Each number is 200 + 20 x the weight over its row's rms, rounded and kept within 0 to 999. Layers, rows and columns count from 0. The size before them is the row's rms in percent of the matrix's.

# layer 5 MLP up, 2048x768, rms 0.102, rows 862-878, columns 640-703
104,203,192,213,185,170,220,211,195,199,199,215,193,192,196,208,202,176,217,209,217,185,213,224,179,206,182,180,206,197,241,179,233,193,209,184,236,215,225,208,204,143,216,194,227,231,246,197,198,182,210,204,222,189,200,208,209,222,167,191,196,183,192,191,217
102,175,193,205,194,207,217,200,247,188,218,219,162,183,225,213,200,237,165,204,210,163,193,208,224,172,186,209,225,211,182,155,164,193,145,222,186,166,189,216,182,217,159,193,153,184,207,233,209,193,180,188,216,196,223,189,203,195,176,215,165,194,183,221,180
096,191,185,173,197,181,210,195,169,211,216,187,170,202,213,170,212,227,223,229,207,182,175,208,244,214,211,211,196,212,226,216,159,222,211,180,184,200,217,197,182,187,189,201,155,205,180,203,205,208,228,197,162,170,219,204,202,205,214,210,240,192,211,175,216
091,198,197,171,183,189,208,220,208,213,173,217,190,220,198,209,181,194,221,210,219,177,212,221,210,205,218,191,193,206,202,179,185,181,209,181,214,209,201,207,246,202,220,208,167,227,200,175,225,191,238,212,211,210,192,205,188,189,174,219,182,168,180,198,177
094,211,179,158,183,212,202,164,213,203,192,210,223,210,186,242,174,181,206,223,246,192,206,207,215,160,220,192,197,212,196,203,211,245,201,197,187,163,170,194,220,192,202,204,196,171,190,216,209,185,193,185,211,197,192,174,216,165,225,171,201,209,203,195,184
103,209,202,190,185,195,215,215,221,227,186,172,199,197,195,177,205,256,227,193,196,190,200,190,198,134,171,222,223,192,188,201,231,189,165,172,214,190,224,219,179,218,213,228,217,189,164,172,183,189,194,214,177,188,212,196,195,217,203,212,208,221,170,204,229
093,184,205,204,211,195,175,203,214,198,224,227,190,172,209,219,176,220,209,194,231,208,228,216,220,205,206,219,216,196,174,211,205,171,214,207,238,212,205,219,175,186,192,206,174,202,188,192,171,167,182,213,221,205,203,197,200,193,229,209,171,169,221,217,233
096,179,175,219,181,204,193,166,257,195,169,221,209,161,207,187,206,172,241,191,213,220,203,177,211,180,201,173,204,208,224,199,199,184,235,187,201,198,216,225,193,191,213,167,205,218,227,156,186,205,200,183,243,198,193,225,222,189,232,216,180,193,238,215,164
099,187,170,201,194,192,181,206,187,181,200,210,179,195,184,246,194,214,212,195,191,229,209,180,219,187,213,236,157,204,225,172,226,207,186,151,183,188,187,183,224,200,198,201,184,192,175,193,200,179,243,204,170,177,215,230,213,216,220,197,232,205,223,215,217
095,175,216,185,217,168,207,181,179,237,191,207,177,168,205,226,202,211,214,176,187,206,205,174,197,189,195,175,188,202,180,213,192,208,186,204,219,221,206,216,202,179,193,202,170,185,232,190,213,189,162,196,212,221,204,174,193,194,196,209,188,176,232,182,228
102,175,204,152,233,179,227,210,197,172,193,184,208,215,174,196,178,206,210,174,222,207,217,227,163,195,219,214,182,189,181,204,187,211,191,205,174,215,222,195,208,179,218,223,219,217,176,185,188,189,211,171,188,154,198,167,183,170,203,187,193,182,215,173,214
092,190,221,184,229,183,226,201,189,208,219,221,214,189,224,198,201,235,197,235,224,173,186,181,190,188,190,173,181,243,207,199,174,190,225,215,195,223,208,194,234,209,168,168,211,201,170,169,191,232,209,200,166,232,201,182,200,196,193,221,217,209,163,192,176
095,178,210,208,233,224,218,204,244,213,231,195,205,232,206,190,198,215,186,190,200,204,215,183,188,224,225,216,198,177,242,218,240,207,205,196,226,210,192,197,166,181,245,199,185,160,219,194,170,204,225,213,179,213,211,203,209,187,188,199,221,235,185,199,220
100,219,193,202,201,202,192,180,183,213,215,191,190,219,211,157,192,211,234,220,183,232,209,231,219,213,267,179,222,160,212,204,203,180,209,166,205,235,184,206,215,210,221,167,210,191,190,190,196,159,217,196,164,185,183,200,189,197,193,186,183,177,215,194,213
101,201,219,220,185,210,165,153,237,190,173,187,225,189,216,209,230,216,177,181,178,218,211,232,187,193,187,182,254,154,206,204,227,203,231,215,187,228,190,183,211,188,159,184,206,197,185,205,223,224,187,215,174,179,220,203,219,213,182,179,190,197,215,213,195
102,196,186,194,190,191,212,146,195,180,218,214,196,197,212,173,194,203,191,172,224,193,194,172,159,193,208,218,214,221,197,186,205,209,186,184,180,224,218,210,207,184,189,220,211,229,190,180,193,158,223,206,235,188,202,196,208,221,167,199,199,201,181,188,202
094,207,217,223,213,221,239,182,223,214,219,204,180,200,210,209,193,207,200,196,209,158,167,194,225,186,159,209,214,196,173,188,185,177,202,181,210,206,185,200,204,228,188,191,174,217,176,171,182,194,223,238,188,199,178,191,209,202,193,217,200,191,178,210,190
# layer 5 MLP down (transposed), 2048x768, rms 0.1, rows 862-878, columns 640-703
108,200,204,215,193,238,185,226,177,200,185,208,192,216,209,215,191,167,226,174,215,207,208,236,203,180,201,213,214,169,224,226,181,175,197,202,203,219,189,232,173,155,183,207,191,210,206,211,180,213,200,224,185,171,183,174,206,213,176,196,233,181,190,189,207
102,225,202,188,213,185,215,178,208,198,174,226,184,222,209,196,209,180,147,173,174,176,160,179,202,191,246,192,212,220,230,207,189,157,192,209,190,169,175,183,215,186,186,208,200,224,193,200,203,212,191,207,165,170,198,180,180,189,198,199,187,198,211,205,216
102,198,172,199,197,218,201,218,218,206,212,201,191,204,185,193,218,214,199,177,215,218,192,209,218,218,230,208,214,205,215,228,189,240,218,194,195,160,206,193,157,213,197,183,152,188,190,208,201,211,215,199,190,189,190,181,204,199,198,210,234,193,177,166,204
096,217,196,199,215,208,173,169,217,208,205,211,237,192,211,195,202,196,205,194,185,194,225,200,176,221,246,181,214,183,200,190,215,206,197,201,164,225,213,200,187,194,173,189,222,193,226,262,214,191,185,228,189,221,165,201,192,188,210,180,225,225,210,217,196
101,186,203,184,220,202,221,203,179,212,200,184,199,187,213,218,141,200,216,208,215,205,228,207,226,200,191,188,175,216,192,218,194,179,205,159,187,213,236,175,206,222,202,180,205,175,184,196,213,180,205,206,178,195,186,247,206,236,205,204,209,207,225,205,202
101,220,204,229,157,177,191,190,203,196,203,184,202,192,184,204,225,176,225,222,189,202,163,208,192,174,173,232,193,193,202,215,201,155,233,171,231,210,218,196,225,219,202,198,215,166,186,177,177,211,212,219,205,163,221,205,184,187,229,230,210,196,177,238,206
096,188,201,180,191,187,193,210,210,188,234,178,204,148,199,196,214,212,166,195,196,210,206,214,201,182,197,225,220,208,194,145,233,187,238,194,186,220,191,219,201,200,189,207,198,195,152,173,185,213,181,210,214,207,219,148,208,188,172,213,210,183,202,213,173
098,214,226,221,204,206,162,196,201,187,187,190,191,177,193,181,187,203,222,194,217,178,211,185,196,238,203,198,210,186,195,226,214,202,187,273,186,222,191,177,182,154,199,205,161,196,209,179,210,197,183,197,215,211,183,216,160,145,180,202,198,204,204,232,169
104,178,207,225,225,177,231,197,185,180,189,218,192,214,234,229,210,195,163,210,179,184,197,250,200,181,218,222,195,217,214,198,184,183,197,189,193,259,216,186,180,205,178,196,205,201,194,197,201,218,232,158,224,181,202,209,246,201,215,186,203,203,226,187,202
102,177,219,211,225,176,193,208,212,220,176,190,175,222,186,200,192,191,218,189,228,217,185,208,217,236,201,188,210,217,198,226,212,211,178,197,207,191,234,218,211,199,217,230,213,218,181,213,222,230,223,210,213,213,201,181,216,195,154,171,162,173,212,197,194
096,179,173,199,211,186,185,207,191,185,236,214,199,198,182,172,211,199,164,189,235,215,192,208,187,191,192,181,207,152,187,196,192,209,183,185,199,167,196,206,203,171,183,213,201,206,175,221,219,180,231,201,226,164,202,218,174,172,186,204,198,228,200,186,217
098,217,199,209,165,205,202,184,205,216,211,246,193,181,193,213,215,205,189,222,206,215,176,199,195,231,213,200,202,230,160,201,188,197,196,208,211,185,185,202,208,252,221,191,206,204,168,200,155,231,169,178,209,182,207,194,220,221,215,176,216,223,198,155,204
098,187,200,217,209,209,208,169,164,213,180,213,192,193,229,208,195,184,211,165,200,230,211,202,184,187,208,209,177,151,244,197,211,241,165,196,206,202,183,219,151,186,201,242,192,187,232,198,172,193,227,192,216,226,230,194,240,175,185,189,212,174,200,210,221
104,201,195,224,238,206,208,195,204,222,181,157,213,206,168,167,193,183,200,206,162,222,155,195,193,214,199,210,194,189,233,196,179,197,236,177,180,204,198,196,241,192,193,217,200,236,198,179,197,157,218,165,203,206,215,187,183,221,198,195,215,214,212,229,211
099,210,211,206,202,183,213,227,209,233,228,181,217,214,217,150,203,192,202,206,233,226,206,185,220,174,189,219,183,181,176,183,191,189,206,221,225,184,192,210,184,221,201,203,191,161,211,134,208,191,173,178,218,201,153,201,162,203,218,222,213,239,205,200,188
099,217,172,195,201,211,201,212,192,210,177,188,230,181,181,195,226,222,180,181,196,206,198,188,164,181,189,168,230,194,193,173,225,173,197,221,202,197,195,195,198,191,187,212,240,192,241,191,165,195,188,249,216,191,223,212,198,198,197,186,193,196,173,200,206
097,216,196,207,189,159,239,222,182,209,229,203,174,199,192,208,231,196,221,218,176,205,179,208,205,197,180,222,180,234,183,212,193,178,213,168,142,200,188,173,180,231,189,189,213,208,164,207,233,171,160,185,179,181,170,160,216,205,195,187,179,206,210,214,191
# layer 5 MLP gate, 2048x768, rms 0.0977, rows 863-879, columns 640-703
102,219,206,185,208,218,206,183,211,227,209,197,197,212,206,220,202,234,187,152,196,217,191,229,230,190,191,192,203,218,185,188,207,156,187,189,192,158,221,175,201,147,176,170,201,204,158,189,174,200,180,207,240,215,208,220,180,198,234,188,151,198,170,180,200
098,205,193,198,234,179,213,199,220,202,196,198,223,181,229,230,203,188,208,210,163,188,216,209,160,211,206,193,227,155,235,193,218,156,205,206,189,233,185,215,220,235,222,201,212,196,221,174,211,162,183,184,226,222,183,215,159,195,223,216,212,172,208,199,189
090,206,164,222,204,212,191,204,225,177,228,210,193,202,207,202,192,179,247,212,197,214,189,192,230,208,225,208,182,172,219,165,166,222,212,182,243,197,201,250,241,210,195,191,211,174,175,201,205,199,185,145,186,202,231,202,203,213,232,177,193,187,205,231,166
100,198,185,211,207,200,235,227,169,223,219,189,184,226,226,193,203,233,208,182,215,200,184,203,240,181,189,193,203,178,177,198,186,172,216,203,195,202,223,201,208,179,198,190,211,230,210,204,214,176,195,150,243,226,235,197,200,217,189,192,236,213,199,236,201
096,181,184,184,200,210,197,180,182,175,243,189,217,210,206,235,231,159,188,158,196,228,204,196,213,202,199,176,215,203,183,192,172,223,198,205,175,187,228,227,204,185,224,196,162,192,209,201,196,193,188,186,182,224,172,194,178,192,223,182,240,194,175,201,222
094,190,195,239,198,191,201,196,208,194,240,203,230,194,218,209,210,179,230,198,187,204,189,178,189,190,201,190,212,188,175,162,156,243,211,183,224,215,204,203,198,237,186,178,219,167,174,173,229,198,185,246,168,216,224,198,212,189,202,221,185,186,178,222,197
092,211,215,225,202,222,177,202,222,206,189,175,195,210,224,188,187,216,195,206,197,241,204,175,190,150,203,198,245,188,228,215,210,200,204,221,198,193,202,192,195,238,204,164,171,170,167,212,215,190,165,193,209,219,187,216,196,165,214,215,218,217,190,167,206
102,199,192,205,218,179,197,220,203,204,171,182,184,227,211,200,198,190,211,197,192,222,242,176,213,196,207,184,223,180,171,214,229,171,201,238,213,180,208,194,195,201,198,208,202,171,215,215,198,201,204,244,177,165,189,168,189,206,217,189,195,171,227,181,206
099,176,215,191,202,160,232,190,174,201,174,199,179,182,173,193,214,190,214,187,205,197,217,177,255,242,165,197,172,194,162,202,188,215,203,195,194,180,218,208,215,202,214,183,206,195,199,181,221,200,216,200,228,214,210,163,196,194,211,202,195,177,198,216,227
101,229,179,184,189,192,176,224,214,214,204,192,233,176,205,183,195,200,194,203,193,196,180,184,183,187,169,192,183,166,223,199,191,180,196,194,200,223,185,162,220,239,199,184,218,202,186,223,195,168,210,233,208,251,207,191,182,197,206,205,209,216,194,170,193
093,188,214,200,179,197,210,183,210,198,182,186,221,186,217,237,205,213,208,200,188,238,185,228,214,223,216,201,198,202,196,199,197,202,187,204,200,209,221,206,220,176,191,189,233,180,191,199,181,214,219,236,171,210,211,162,191,233,209,192,200,176,220,216,238
098,206,188,205,225,213,183,219,206,220,206,217,206,240,205,173,167,244,194,192,228,218,198,210,197,228,216,188,192,228,226,233,217,197,232,186,191,204,211,170,232,187,236,171,227,222,184,195,205,218,191,210,232,197,218,215,210,243,228,195,231,214,173,187,181
109,185,179,179,194,194,195,179,185,199,195,173,182,211,195,210,213,227,190,202,191,217,153,211,231,145,166,232,230,195,183,209,207,202,165,208,223,196,214,221,186,187,241,196,200,204,212,194,209,164,175,195,198,210,210,223,168,204,209,193,194,214,184,155,208
100,157,236,197,172,220,190,198,229,214,211,173,181,192,174,214,182,186,191,220,217,226,205,190,226,211,229,223,194,130,179,194,179,197,237,217,200,203,166,202,201,171,180,199,216,177,209,172,213,182,166,193,244,196,226,192,190,185,216,214,190,210,175,202,192
100,198,172,216,176,198,204,181,196,156,211,156,213,224,236,215,181,201,185,179,239,211,166,200,176,189,203,207,192,195,181,192,207,181,220,215,197,192,194,253,163,195,207,219,230,184,221,190,227,172,197,187,225,174,206,208,178,227,223,200,204,194,254,176,229
097,208,205,196,184,206,181,212,199,182,216,154,216,206,228,218,178,203,202,233,203,196,194,209,191,194,194,182,233,196,174,178,198,217,230,208,177,219,197,173,193,200,238,210,222,206,188,219,222,181,195,219,190,192,222,223,182,200,220,235,224,208,222,193,211
100,202,187,196,180,226,212,180,200,184,241,185,233,190,183,197,218,228,206,202,206,207,172,187,188,228,232,192,190,178,210,190,194,192,195,219,198,215,230,208,199,179,221,205,194,180,219,218,248,223,207,189,193,241,181,200,180,211,211,202,203,185,167,218,180